Weights of a small transformer language model.
Architecture: LayerNorm before each block, rotary positions, no biases in attention or MLP, attention and MLP in parallel.
Each number is 128 + 24 x the weight over the matrix's rms, rounded and kept within 0 to 255. Layers, rows and columns count from 0. Numbers have three digits each.

# layer 8 MLP down (transposed), 1024x256, rms 0.0274, rows 331-437, columns 0-63
143129143146127138148160129130107148118142112122160140127137108085119123119106148134105105058101151140121166150112159117146103118148131096155143147132140140109131119113090110139113109115130134
074140095134129112114141157123124095122134130164080149120186102134155162118118125108150122152130121165076130164149104087119144131106111147118129095113088127118047100150158155119131126138117141
116158149133113128128148132138098100169116060166126141080140124107118208097133125142118113135117146099123111136175157090075166109118145103131145136155141140141135133124087110124141112148143147
110103099140130143141107099154102105136100139145093156106099135121141109125088134115150099123137155156174127103121112129118191116128122118146106127094127139099125069131111107162104124132132128
110139110132129125138086173129159118145149120159150100140128101104179131115133135110132118105075075140117145149124089140106099162126159137112127119161150136139121088165139155134146112094122128
097130159083133132139126093139139128075121135126104155151124122150133134147140098151120134144093165113105081144130142135116099117120146102130108129122107109093159172146158130123128107153139146
118127143159102099128164148101139137136096078120101146131122135148118127130126149138142094082124134145181117121132153162138112102133131128172142128073122119104168124069157131154127100144130094
144111153131147119077075177158191106115143146092062126100122148106141138126145123159154140112142134123135098143127106102131148098072174123115133119085112132090076103087111111124116121124113151
094141116123142156142133127148141140106118109155098160127110150126096096135104117146134120120164112149178139133111151119123112128089117102120131139143147085121159100130102126134100113101114130
120143127099082110128135145096130136119120121117150118146115144141118116133152113093139125128166137111099119137139134122105165111123159139081118129171085136142078140137136142126124128148106147
151141154116146094109125098121109122152147139091156124148101140152153102129130128154114118170148126162124148119165108126082151149125095154124118110174162166159113116154114102147139082131134132
151122163165100119123144170122117145141108105125133115125153138143154181126087098064127124141142144130133129149108123145144147193127155101110098113093173122086119159076149122120161139143091103
127128160125142096127157136149135133143088188153141126147107143147126121172153146124105110119114150155111114130093125107114143143095148117100109073099141165157186153161101108145147139130091151
137123120127104118058119132121151113102104147159113111156119109120092139083104172131158120149153164130132143128125161095119133103127097137111139173120126117133138145094070160141134117133170145
120121158141077109171104168146117132130136113164126130095129149121116133136057117107205098172125110135096160107115137126102136118141134137114172118120110092118102109153139148123138121105110139
187116155136184099115077133127090143134131166144161107077131126158115103153131135135079166156148165118124091160113130152121117132132161156153129147067086103109139116129111121125125112097116120
126113103134135111090114117093132118147097137141116159140117107113154152121163111104128136126099103123125152157107168112127141085075098133117131145169126111114114120130123073101148142112158130
150169099150135131129110132120082141152099125109108107094123100118164143128097102085128155114137114119116139079173121118164116147164124158117118122120085155139145125181123100094119138125101145
100129142155087152116128157095124154115100150116158119169128135177125133109147077151115164137118152133147142154101129161148160097133155143107136147130143106132135149135115139147097115069137095
108123159137123134143117155115104140141120156090147122144113123174106101139127133131142148160102124123133123148102160106131130140108143143152145145134185178085096149151161139144178149170142126
136146097143119123152124084137143124114156171125110163122127147160135105073107149146122142124113159111070111093142126104095111153129111090088147165072145136112175163195102136168114148161114119
161154160147075118131145103138102091139112150110077087133120110137134113135158115107087138146107138152140114079109140126098126128134139130119116138125169104122169135122135155139108155103136126
110106126147106159147134137107114094138107130096126101123131143087118133135104118145130157127096101130118172155115086132124098136098109101132148124121152093114153093157134158155159140108135105
165133143094139081156079112164164111123168150174099138159094072141173076123118132117085151127109156142126104150105132127177168124140179117118145114169118136087103116133101083130087096089135114
115145159161121126102130120107142133118146121104147098131132152115138135157104154191129122094158089130125104101071154160135163131129116116132130157120135143094131095120168169139119102102152150
104108110116122141138107128133146144089091126126102112148081148114117133105169161145128126106145156080085143113096130093141144133089119129127140111147134125122111153137170113125102066113134175
130116113109163128169138077143136118090117123159122129139145086112119137091112141143128093116145110116165110119115072135124109123101104146124097146182149107113134109197134113131136150129121085
144124148117141099152130134090139162094157115116098120150128113135104094084141158157117108138133118104122148163116153169127108132116112112092117115138099157117098100117130118117100106129093139
143119128116153083097176150099104082091113133111110124092127110139147108126152111150129181169115112150142154142151110134144152132120078169179144095151116132106134122173147119125154137095099116
169153095080160155069103148157166123160115110089176167140147125167093171106073123137117136118135077131128120118138112120124116067162179129103111109093126111167133162167113132154119127108164117
146123118130111158163126099079095159135135105113123102092176128114135191111146200141087133161121147112148128121106137112098101126110124132128091147119150160142155156133144108106136066113121120
162095155108152100112135157103127088135161130156161110125104100127146117103145160112132158128134098138186084138124129136144142120137145130129165129136104151123087094146188107125129086127135108
130106111133152117152141107121151123156131104124102135078097103119150132125138120120127160094076121125151109137101130105104130098163119102105125150116122181136174138171124129125111104088123085
102122136124124136197111120160121114147114093100117105172124052127148135102109118123162109126069170128109132085125132112144110152153109116120114173124082089123153095156122106134115123101133087
068134159149129116122127153116096102179141131105119152110143093108097113105142101115137094185128120185126138132166091173146192118137123171116137129133131141137113105125147123122118139167142101
107151114102147110107142122122115133166125158122161090121153104127169149119129122147114146130109117129164161147143131133100111170154116143136089135111142131106117132177093132154131146114108161
134102125140103149136153095164134132119107136111115104102165133149120139134150140139160115124124147130176099111120125150101095117142140134143129107151170111142105112132114102144122125130099171
104100161126086142167126157134113101098142140137099131132126131169131116113104094119075137171131146129150134166145141137129116096090122142122105114132112147122157130141107133120143137094112102
184100115109081112109172097143131148128134124111170108118084089132095126126132159109167118143125100100142164083092088108178099120133096172106129125097164144097121157103138129148139123136087133
149172110124163114156129119127141185122171115153118144090149097122101155126119117116116161119130127131099126091134111104122116150154172088104104133147155131118112124151140135100122145101123106
121098149111114094148090138109144163103119125097110150067162092093127115124150121143106166141139162116151090125097131138153152135101146135126151098125126145137150114148097189134145141127113145
137096115133164157130138095216144125145115116136120144142124108140144136122123148096159123119137131129121162128120130127162112139097108151141117136138178151096171085179147110128119156111163155
124121120154130127106088154156160116120120148144171141118119122164091135126132122123125143141133109119130152128175103125122138116139128155193159135142158138123111131114163108101121130127137163
143125086123097106141134098124132164133167082145145122184082126186127135150105124118129115122148117143090157145137151086100114145108129134080104168090108152117143104138116131141135098137140144
159153138111135121123078105109099115143130138145152153125166130123139117129141186168131137097086142129115144107135100133085136148139138102121120109152153065125124156129089173109082058131113133
135136180156127155171099117132104160131120144143138140125138142132125110100146159124159118116142153106152145128112145155114140118143139103106096131092166156118185134101078158102093178103136122
119121139135164130132107120167116166141157143109134100119127123106103142126131152106111122147145169142167111132127138155132138094154142142114150141137125102099166125082101163115137147132143134
160137104124113120082114123111134112097155117099130166126097135127148171092105140175127146125130127131143104101099142103097136078117135134127147168116072140140134147083115117105114129125133119
141195155146150152113111130167080107086137140132168086143139111126170134138136134131129167117108117164131132160119108149126073136126116106120118121115133093083139098170156126136115119150087163
139136158122152133116128141110075116118173131121120119139121084121146125090138176153092142116134097160102142150084151081175120049161165156133123136128145136151109118122128154163116110125149144
137129095134139132148109155121145100103131168149121102138131131115145118132111121121099124098124127128135173093103137143125129147135159131101152111136123133146111107091131163133131125160153096
159139120146126137132126139118128123162152112137103131118130053119139118153077094092158140161107150100123134129127177111152120118096168144139137162143067133136129126154153134163112141130121175
157107146134112140142144095137167141088104064122104128094105105122139144125145130153127123121133172098095180105140131095139097118104127154144152108119116107156151160116123138145127131161127146
111141129120124142125118134121093178088149078132123104106128134168068137138163162125128117094144088135139119149139159132122110122143136167145154158079178122115111108144128155124090096123111107
131128128100090135130073134133086153104119132116133120141104149119161146147152114113133096128125111096139116109153136096113121126079128168119148094108110093111112173113165124058132079168146130
147111131128094115122090141138125160163124131145157113107092131152158165143117126118109104116138147153140137093172145136157144123130137103116150102112120139163100142114121158120108144144131143
111128098133141142162131153152167108110137173120117158139132103085096129130084153098111096133106156138113131119101097124133117127105104123074120125076158143119134099119175122153121164175096108
149136096156075125087133151146168086087138107119131110167125127105149137147125117159115185157139100146140084133089143173106159092131138184146128138136138097155115151128148134122127097150125094
153181114140103201120148130148137114145143079132110113120066158087127149141171153107140161098099181106165133111094160079123141091107119095141129121129138115122143114139118124138139142179084162
115141109150125110124093133140136163108149122148159112099160122176109141085140115147110186189122132097152115140095099114136146105165136135151165145149125189151123102132152125091138154107145095
133124127169124174113105143139165118110129126158127095121130142061179127124147145082144154067122129155119115111132146133168134108103126132095135095117091116160156146135122106120138166117109154
189105102149120094085151149113161134139142126131153095141107147097163096162157123146132134169127154113114134111143123113106138130120120089117162116148082099125081139102115081116079105110127113
119070133141144143105073108082105148199129106104150124109131118102089099137145145138119117096116137147129185156127092091109124104071071095099095128106122114120140148098137205134174105129108141
127106139152138124158142160135118173180133114095153099125126067130116115166111104116141117113117113097171139099126152108117064099146121139129166095131153129083160126118188120148124105145118121
123177120104113116152110131123156081141119112097120127125125124167139122148124140166142106115088121101180121126166113177107132124090146092120115148088188113160136117126154153150107131137107134
095148152150148151158144117112126127141132170120161111103112159118142140118114111134105115116123132150136126098091123132126138125097106104128124099135187105133162130142091117111115141112115182
143107169123152138116139138130111088130169098124117151150190074127150121105105128117100082175141127122105134093111121138170127115133124122153108154131151119108134129085144112128144134147119156
190146135107118122148158122133132057130114154123133106159148065124112152132160131136122115100120141106149146150110172127149148119111157153151120104150165119076116121136147125150162116110119116
132125107110141153138106131136138120177131167138109121098132081137120166084130123100103118127155096142179105154122104106101131139144085154071162130104139097132150157113156155126097131109143118
145115114154121148153150108148209125105107146181146123159114135150121095111131134096142089134163128151094137140117106133133133110123136133118116161103122121150150121094090124122128155133151106
133121139109119126093141128151125118116134177093127118121111122138103177100100114121150157119150086124142115152142140101144138124100122147112095136100139116146081132128145115116089121096143142
111150112109081137122110095099102132132113178154128116117120128166121151093158086170082130112160122127139109128123114127129116131133148135130099101126121132108114120110143138117165125142149113
140123098101105119121147119117155122132140139145133127105126067138128111131146155099118074137122124165098132104187089101136158110152165153134144138197163141189106161093101150112127130150151132
132157174116131121109110125133147167153154161133138148120107116151123099182155172149156103140110144089130177133100125141122145151133123131123093124089130130104162129117120152104125125144097115
167136129127115102140124155061141131104137142128131127118138126127143165108121116167132165104105150105145133063134156137123128146144135148099078043157131170148156139126111123107131123131149136
127160096120155128099099175128134154116161128129126168060124150144132103114114149142093159151089093113122099189164151135101106194137120111133157088125151118134146073126088117115147158124104118
110128111143110144129140133139064180161128056121139156166139147096147131143139169164117136183155124105112160098104135142106132140113120159125121175172092086120106170164111131120150117142146150
136126116117080141178145163089129106126110112116152115093155147176124099135129118119132157143165112142125149102119120089164116106092103134170116159089122097102107135114137169087162146143112137
137111118119118146154152102122155149110147081096169127138144129123117155126084106170147137131130128138128108141134139135133174116101100095140133145099109127115155095189101139146145129097135114
165088154114167137148142137100103127130126199051149158145155125150157146137126105109146169115114110139112114129127089148148135212150083137105138065127168152125103098182172158105133125123144109
102106166131102126082158181127129127144111118172161110167126148138112137163136099157167086153124169097125103129143119132125112068143154148110122095099106143116150111113164156118083113139122107
145130164117151150104125156111153104128137115094115115110079159124115141123098135120090116104077120162133114138159121097109160115119129128139127105173132183148116111175176129118089134136143109
158128082155127119113118133174137086108095108173147133164145114111104130165152113145127134137136095127144158099181160112135136112141121129132139111128126142127174136191109090119132130140138105
135075130150127149138112117117115101087100137176130115084143089128122080117146103151146113114110115104153107161142105116141145146115112146161175088113147094144108136136158114131108082130126119
123141047169073123146117117114104134093176124152172153146098119094193181128157123157117139089145119117154120114133137141143134120130110112105109096089137128112135116163159136133130125115148111
121095105155124149183099103118128148133131143127137081139118156136123071085098127141103130125108103142118092120099144140121131170128131133157102110125147107137107127123150184144173151149098071
155137125116163136116112094121159094160104115149101140129139097114119155164103126144174123095142164140154155148135109101150124149176126115086137158137109154136164106102130120183143110115132128
113132092118112130117128129092135085137115151095096170133098132148153131125121128177126147131159104156127126150102085182096126092108145123133151106127112148163102151145156113099136138185132126
170116146137181115117110131165142096101134133135125130125111111101108098093173131126128171101149152114162129055128132105108147171089153122141136089134185112155138134098169167100147177124081160
159133120115123099113120127104117165151134148162119123155139124116120136126111147153141117149177110147107101180143154114152151129107109133114112127104140136130102119127140091137122152089104102
105128132121113077122146099120133110111114155136078129116202144131109123123134096108153112120196141128071101126141133137128118116129158101115134129095093096134126141170157101102166070122121102
114148138125125136121161104126136094119133147087129088142155120128144109141127146161156151141151120101154107152147093046112140147122125109111097118163143122151077151141174159113134130149140077
129183103127130118127145136089170119117143107129102147137128152150110119134138157113154123201149137106167135106165127116109111156119117105133134182153093108136117091127175168089105151135135149
136059150166146153144136123148125172118106145111138116084070139109122160107092126161160172137169098153069156095101142091116118104127093116119093114131111141115102092131148119123129160160133097
075135135127165107118137146091110094151117160111102121150086143111133116083160145124154122146118131109141153153095145159093136142138134159156125150086163124119118112140133166112099165133136118
128171191096136119131079112135154089150114136100122137103101124126123132131124130170133114109127159118090116103117144100119140064132102168152108158119120131131158194135140122146131133155165123
133125164149199115175157141123100110198133111143088125123132136084138142137156117121168111124170082129136139153120161146134111169092125138167117125116147123140146145124142122150129124101177136
147137109095151140144120135135134095116160122124134140118150122113160145086086145118123135157114133134136087154099124099123135165152134101156108099126142115173150147140110146155100160123136113
145158130141149123170122093150128102128132138145115149148076102145140144130087057122099139155141141111163095164117100123117161099169142118125147101129139169105181137134107156147144117106152117
086141125099113157147122102115158133164113143151096143131088137140117093162156088134159113107141122104136144141119110099119140132124143132143129164071127121099166211083133099115108165130163116
113171100113127108137117150152093136161136126152096085139166126106141139136125167176176114131145145132151120105166109079125099148132124107123112111129121110135112118134110161121105151140124159
114137103103175138090136116135122151125127081092115167104131143112084113130105133158178141100119130133136088150153116146116121137088106110112132134119151149121152125169152133095153133104120153
109143156169167088124141139109138130125105085146144143145114131157120070109070094103116124087134125145110135084145127106132152107086109109133121091123104101114153161157144187117172132152141087
117152173158122125117184145085136133100147106120164084137158181141122145082164108133119128094159120102151150138147134109150148152110101134119114083143158084165119118123137127151120138115105182
072123088131133101120101116117127118151135090100083152156136181114138108148133138107178103110147156097101088146126161152126122134142137118132133145131151138141146157143155145096136118115106112
089107133125112137145151142126174124093157162146133127094144143138111135092096130134126141122149108105150158117163126111135116103118177116124109102153143101109100134097120163167055138133156093
102192127135117088100161131147128140097201115144123121118149101106092107132097128128173132135133151116125155107157114118185125168117092127094161152156082118139188135124142161119125124133134120
# layer 8 MLP up, 1024x256, rms 0.109, rows 332-438, columns 0-63
173139131115108146123170134098164147133122096117154134107121141165134103153153133141102133133094122143139116116122146150125116156124151151125090155126130146147110176101109098157143122157160113
106139123122163129108109104129127134114122181133143120183098125140116053150081130152124122115152084130128162145142144150129109139148104156114139135150114101153125123147141146158085132102127118
122124133114083103140118143136142129073124105151136122127167172128142124110153119125132138096118101178164143152098128142103147116130135139137118130153133111128121149115139117110146177129086091
151119119103146119133149073139142139124091128094077125131139163131106182129116149132127127106117146126151114131137157105139146132113141130130137128105129150076146148130086116119095131117168150
098157124102125111111164136148114133154132079106148132112148110113138168134104132108125127136144124151135200123147128117150128166128116138136121117089162119148141116101149137111124160119136110
139088123096101161117115170139101155158145106132162099166121091099151133115137133113129091131149122128080098123159112129103181095129156111109126091171142109108119117168055160154108140148109165
129156119124125095141138115106111118117169149102139094147106168112141132161106157137179113116145116156126173105106156154100148144163105093157121091151144147100107121130085103118160128138118090
080163122148130123101133142089125131143094084125143090141181127103164157067172136120088133125123093125124098136114128142112166139125146124087128145093118135120137174081089089143130100158100078
120119101136119146123114105130128086124115135102123173138152109127141118100112124148135173131108124142148144163139121174117106110133104133184126108080107119104155152166122106096156141128142119
089128129150091140101113122128159180105107129133099148157179092127140146133144139147060130131112167125126095117139136121133071112112140091126147150067122103115141157140114151140104174169169141
118123139109141103117087127097128118125144143124121134129117116129097097126146188168102154118084163110116154108097151085127166091099097134141162110154113129116118116132142152130108096127154137
142125076125142126125112118139168089129152100127169092114142155107134135112151090103126177133107128102136139144135109182134144141137153167138148150127175122131050097102131114148119108131102106
153102143131122192155141112149094112193091095088147106119128144114139116145147123112120110110103111100125146127159118165141111127130164139171173118123121103123118086119144141156137128141092103
107123130103136133096099133077158146119126137116086112151168128137122112141186094126096163094158168159171112153141122148111132180160124069136106163113126104146098110120086128141152170178159107
114137115148078129143127136136192121102145075107139127132105099119159125078135121121116132118131139100121150107148118102140093099121111104154108122141176137153124130090187096135102132086119161
107156164160101136195139134151155112102132130125172150142125149112100104128100158122149169100161111142132139103130139142161130101142146137115121100085154145126112131099135161165146111139076115
151092133102131123132142182145115141142116133148112117117120125120111121078140164156153103101118141155138135165141144157089125108101092109118187137112164118150122127125126119132163118163136169
133101124154135090151121114096169110117123162122084135121160146076107143078127159114141113125159088114099130111159136143122093160093071112126119115124127148134121082105140153136143143188103129
109152096133123120127115139124141105119113150161147124104165131132131130074106106112140135143119137153135097143153122102120139113152112144093147131147096101164160187118088145122102078086126131
134120155128137165141114113151142131132114109124124126156158155113109147114154100101114155123132145154137155138129127161169116147173144134145088126125135070094113110104144147083140142104114141
113114084125154192165113149114152170118116116105143100176168156143119178094112122158147111130125116127156141125119095115159140109129135128164158116107099149145114134120135078108102112140126131
155119137110114139114119071161112174168136099149073136120137160104161127146135080143129128099140159133096105112142148100126161140178125105071147140105097121124112176101098167126155126135153107
156163119181163164140097154136095120159122110118122109101147123113095174134138106101115150118097145127143165145115107122098124137140115125119075115107050097117128112091142125135129159159111159
157071124092108138153120141143153157162130097146151138130142140109111085131189151075089140169089136111125102140115130130163101136119149156142112082121132124158140115124089087101159160117109095
145120118140151160120130135132134147127135126118159134117138133095166138127121070118145128143135106132110173145186154092099119142145119113153154155135107155160134084159089169126133122131139103
117128217166149146082132143089181169124118114147126109099150137116138132146144095156128152110118134082130153134135142119134161111165146113155159155110099135142139153106110121105169084158123154
096149126155129135128104121131156135102133150149155151083114170150144152138106108110120109164150136128130169135124076128123154132125170133140133151152125163164154156088143153122138126126196090
096148132166101177118099118169193115167195115115120148147135159147131172138115142119125088083116141142119119127130125116133178107151156109137120119107137080133146094123151117115101118152165145
165116149158125110145167125154165134100148117115115102106136139146138143095163117119116177168072156133121149114134111166126090126101141164143133146145128165130152097116156147109167108166113131
110137150112141160116119100114134153131106160112133157125163104145130162117141092111161098141131121111157159139083119121128113098137136155120096111096136097146124067114148095111139095143155146
068171133172107136117135151198129153121096117106089137123124130114118157156135121125124084106109109113090113156120107133090160130107121116110111099108193101131132142092099176110115149160122113
078116104108115172110143152125115136142153146095182120112153135142132113129094105129103122142151135138084186142118078180161113143093146113120123081127166112132126127124181122115101130157133130
144120148105130155118166143130132149120138179129084137159119176124118162136120158133127151144155091133116138130116121127130104149099148149106151103156114135137110150110179150148157126104132163
164154081087135110126132079121116134096110125159146165141171137179133118154126112102110177127122143109103118110098148071105081164137143088148101092121118123134130135111124115107163145119131148
134177096136131140146107106132140153159085165153135089149124143139140147161117158113095139091127091097141128097140080174128096159137148147137136101153134135139121122141138139119123098146103106
118144157153115094101138133128158144122159095148165141127103164124135139110076116129150104130121138114139125106143136140139148123107114128131186088129125182111116123088080084127131137145145107
149120136155130142155156114130119152161146119112215135137106125117125085099108137150140100086128112110114138074121158125143137101127146144122101147107124105155137125110126129151111120127175158
098171174123097146132087135135184092108129093086139111140127133122130126107141096107122107119140124191112108125165122134084170118153141121111122136173124086124102112091147145152115135124132090
085107167152140150118174144129133135124062123101143153130083162145146087107175120122147111118114126165145136140132142188131079139135106178140162093109119141136166136076123121202172126126142163
110158135121153143139099144166161116148120143167141102139118116137153136108113135142166116141107117104141190126146097095103063134146086121136146169109083125111096122118141078148093109121134134
102157135141087131117124106165132160129122110079089147145130134112177145096129099130100079152112113145122103151160084132126148144071111104162167108156134169152143128158082133162131139132150172
108081145105090154167123159126158128152117154121090107144137148099151096152149139125105119113131168139096129136105120135111130099139141134085109130091122177153107167128096148167164100122119105
125100152132156109124135160136132130123103133116116136106188133066130083135126138133108111102125113106123095108081084162118145121179124125083188094147169096117157134119132140126104169123139166
101113112149113118149110127089138158149132144140175103155134114167133143124087131101148123148142110140155125110128143138132115141110127121130095121161112136098141096121104117101110119151112144
121111115134147156125112146150138144104135146113111155115152104115135143146123176101132078128123148130099110121098126076121115145106162133132120081159131145133114120144123079106149145130107147
141124158160137117140144113122115105132150081160119115116146126113141141090093171164146105112159133145147167141106114138193127169146112091096135154122123164146107152186099131137084132143132103
093100150100124158160109138145095111177096147166138060108148150135116077126140105078101165088159141117141098148169147197131170110157136139128156088149131101160141135166125142136091089139155131
111099115128154147122181140103155168147157097147103135119141137097113160123138142082118105132140130101111122111119128131102136133152116117126088151139134155153131085068139138134135128120162132
127114106147151127123092105146135166101128130135162145079117152139114094198150082117128162161104139095199137132138167116092089148116099159102146117128131111125129128124162073092149139117112083
099144177158123117094102093162064153171134131153114147124149154145128126154160136124138129072117138105144134129130117126146119108147117173113117153158150130113142143159160121074174138142113127
108104135106102131130140153173115126101151131152145148123148173148123126106125129166089085114141110127092144144120116152074161148136154103146112104138149152126123175085117112082170165135102133
116089164106144134144157166148115143119147177126129181116195146150144123139128125144121127143133138108131117133097156133118154119113116160132123148096135163096084113108118141153122146132138132
126115133117127159159106120121145098130136165114154126151139112108142121122145102114114156153097136089133120154107126160123124091195125114115110114158094112133146124140154113156154096133136131
175135152154091148110151127166136096144116098125162127137179134126111163100143121121093097143130172121067165148098122167190167162135155082113107118108120145168098102153125106169096194104099093
120142149105151110117155109131192143115096135122131118168178128141097124124135082113131118077129144100117105160100118136086080128111151152116145132137148121105129069138132134134157112130112133
129104166101113099136113128105117155121049093119112119111144161135165115150118099133156161114148089131131144146135164100112162138168134154152117110128125118120097174139084155137143133155123150
128099168121187118162134115178121147155148127099090148136113088109140109089121113111137111110136158135130173166163079105142125159122137097089109130137158138085115098154142075071127153107110122
088075156112081092105093134119124137133147148131120142142163125168156087113086124154130108154146125136138117131147104139112120125121100112086122137111149122077098163134117158110106139113141122
098125136130155168104144125109092099154111150084134105125105108119119129150116123096143049123131096131143123152142131156101146114153104129100129100083063131159146135097107131162146082157127147
117123105150098078126119092078087159115175102141152148084116116140112151120092141149119129145101111158135124180114154156108122143120126133129102119167161100114115135141113172141135104139109151
098146121120113161148100122150122163146097119148141142159146103130130166142090148141103152119142084118099127158104138137137103108121175139101106086111178174123137141168156134134183138155142159
139128123092128118155133166120146158165099112106133145099087157149125127122102163108149128151103140128085148204142052151130146146141113153123155108093095149120163139145164144137154176092103098
130133116149140165130088099129104157098154129139153135125095174148147178115132160110166124167171108145134106158141152154122118145104169118128091116128125125183106131116107131113145126130153146
095079123112138144150124085117100149107168124128126166165143120151089106142126132101128162146145147128083105141156132130133110159159114125101120109186103082136161160159078105090121104109132134
136122114129113137147124159162131109145152108098101082115111145129154105127134104156134210122118110114127134115150145138105099146138183137147160156133110127136125131136147155135107123118143081
071132117137137112114139150135119149096104117154113101145124180089080123115105145124148134123120119117160155136150157161102143114147119119111149094129126155123138124156088149159120111109134133
096128111139131144135115104115105135083130119141139149106127161180163160137132154134128130120134103155156126127118129149084131085138083110128114112099121135130118136129136153131146096127096100
148149117159119136130138120139108120106094098158127172167134127076159164118132114093126137147115190135085118152105175163132153134118132107141113104119085108118134119149073119089141129121110138
142164172138119137118124153146109111126128126090098153119147130131172169150163118172177161101134146096168097110125136085168144119123164149120159128144117131154146156139105111121129079126130084
141134119113129113136140120140170127141140092100138162120124121157106132200097112142106111107158146138125164077114122148137117143128141083117143121124107115147130149135099144130172122150104084
137124117129145146135118129139117081063089127159099129093105155127129161096154114111160153110114116140108124115156085155121123169125125173164147098136104091108115152147056135181123147125120111
089132137156102168132090112123103134080138147081133115132169179136146123133122104155118162102151132058104117141110125139112122164114104116162109137054146102091175071121140133120118105132128106
137090138127111134127128153126110098093147130113118115146141134096119095115125126147154134130173108158110110170126154166116115139165143130153097138151160096123088107119092096139112133146148104
118108129149120101144113095154121106136124123076162106124165107116132125085151166171077149147110119111150140160105143111147128183141113116148162174133174127129090146119136127146167148141120146
131120135131106147123148077153144109110127107128128160139155118145144160174126185135131090103156119119110163073126092131149127065112120121151128133099113162131147117145126132167133113137141113
131145140117156121120153141118146172128138152170146140139154093139136122168134121131105128109086107129130111124123123130096106122149099150154156071094117166139127097079131125158150108094125105
093141113114141129135100113177113159135155099101130153127109116093146162084112094175105092124128171129129147135138143181107121158184178099133138125131127159134147158097144115150127131140134106
149135126110098117090145134072077115160160155145161127130151164100176124156159178111124163130140145137106168142118137136137128144147127142136115093155107143114174133119130162137134156125097146
129190083140138111107136142145156134111127036151093098127114116096139131119139124155132115153124116112143132141130127123155126063112141097165109134116075091126143127118113129159107129116116139
094157089135124113122111117095126125145123097159151078157099111107155047134110135148164155125152068165145151157152142148117102160077117138136138120149103114123109143159082087149117123173092160
174116072113107130118138103130159160098194111173124115168115129145126151124108114108142163110156162117119090117103156149103106152111094103129140131143110092119066133135062145140152125124090133
119156163129107164149128122113090130159179121109101115098126137151134147144100138140107091130165150156130124161103162129127104171130157130141143128139150169111136144087164145141135138098116152
108165138131133097148124143153093162130121120099134107119130186093090130159130145131124128071129110152114128108164120136134140134080133150116121108095136135125170134106121202118141129080120120
119103137103144156180094143157151133123124123139111113101177140122105073135119170059123126124153139196123111143163123141138117146122097083138124102133129143103112155111132163111127139126162129
107136123099151122111154174170110125138140114137143160115114086080158139197149087129121133124135130100209138105104104158089122130114098152109087141094096145155139148117137067131106124141171148
099078120130125161153119147077140141138142126102161130131104164148175104136138151121124148115126103127093127132159131132141111133099149167125149144136169095113102128140157148090120132151134101
142131161167143096155130152130112142108109110180125131080154113111147094156135111127162137095145118107098107134145118108121142124133108126140087099151141134087130141137120141171128114092178126
099130124153103095169177127105151133122127121102108112126165117115118129125121138129149115135091083081113160172146149168132119109143131094144149144128108113112145104141066123119120151141130119
091123122115142205102129136141101159077134125161097120163095107139129117163103120108128125108102182145137130143118073150109138091131155156144107105132117120144168156084113147141137103130134171
151142150156129186129157127147088126144133054103181119121078102089126119153140160111113166158091100088184125119092144156128138158132118157112118094118164122084164155129114161133112131139117140
148115127111163120124119149130133147112142149132094134126142140119119162136149062092099163090122152180090169118134135211128107125104154161115135096081159076145145122113106095115140155125134133
133170119164103111141135138132116143114125108130115073119171145196141138083114142131126145133129116121169118129125102132176123116122138140162104127101123125125118120088139143148125136133173118
151096147142099100109117119112105131136090138129106114146162152101133141117115090102135131116115168107125152125120134139136122160137161147134143122106100139153159156096165115098114153130120126
154127103132120148167127106123196152113161115096152118126144136099130118150097108127100125153124124129116116169137084139151137095139177108121115102153125104106165154122120162116135148118132060
067088116116112151104148138096113147102152092118099109115163141133120152133143123089160107138119124123124132145117161183122130140104133105110116094120160116060087112104144131113125162115118125
111141125127118140110116108132119126071116098082153137131114135101177122176087163164118132124087167146128126093125091123148144136135129103124124113128110119135128111140129129114084110207099141
125150132131132108148161104133109107144073109097097130147120122149124108186157143119136145112128109120124124168143131122096111112110141113091110161125133086069115111100104087170154097151120155
135152178112109113084105107142110129136150126106140061147123096117132110149134182108142094133128139085149098140153142117153120164090092119124155141088086093155110112138087117131114131123142107
178127140143115101114148070146130123131200105133111102172133110125105167131154162102129134150125151132136137123124105094148123094127130107108111116141105123108075093134149130141117087173089126
149137161126093126111119125144123143160152094128148142102154125106137126126097112159116140143142117126153142137123107146099096128122137144128121090095119167138136166105164145192102111108120111
162116148176118162157095141109143126103145149166093129173139095117151124106136093137124100122164112091146097091154115120099097140163130158135138158129099091150104152146126173125111128119135107
144145145119062099180102101139119150126137163160093187130161127103159136126139153149156082114153207131136130132094099167115091180153128105085093131087116167117139088107117108167156138101121134
119092136117149181133095118148126148148131172161121168143125145115097117148121158081164135136117134154100130133107102153113115126142125163153114155156094186088145130105116111150146111124118103
155145164100153137138165161125151092134117134155169129101189110101170133079114151143085146117131119077122178114083087108117113157068159155139141132108139166121109126126124087160118119119188176
141155121165146135092120122152115126158072131112138138159105160115161147133153134148119142118131133138181150127117081152127126169123118133112110105139109190135141149111099125143160151165125120
141093136094135113174144159140108099137114126129146154132130165134108234186147107109091148131118131121121129147118104179097151106124150137126129130108135123136096138080137120125088129110157140
109101123166120103129122118142136117137126144088102126095109101164108129067132088098154128140152156151142149155128101131160131128132117119165142118116148151113120149136124173131128095158104127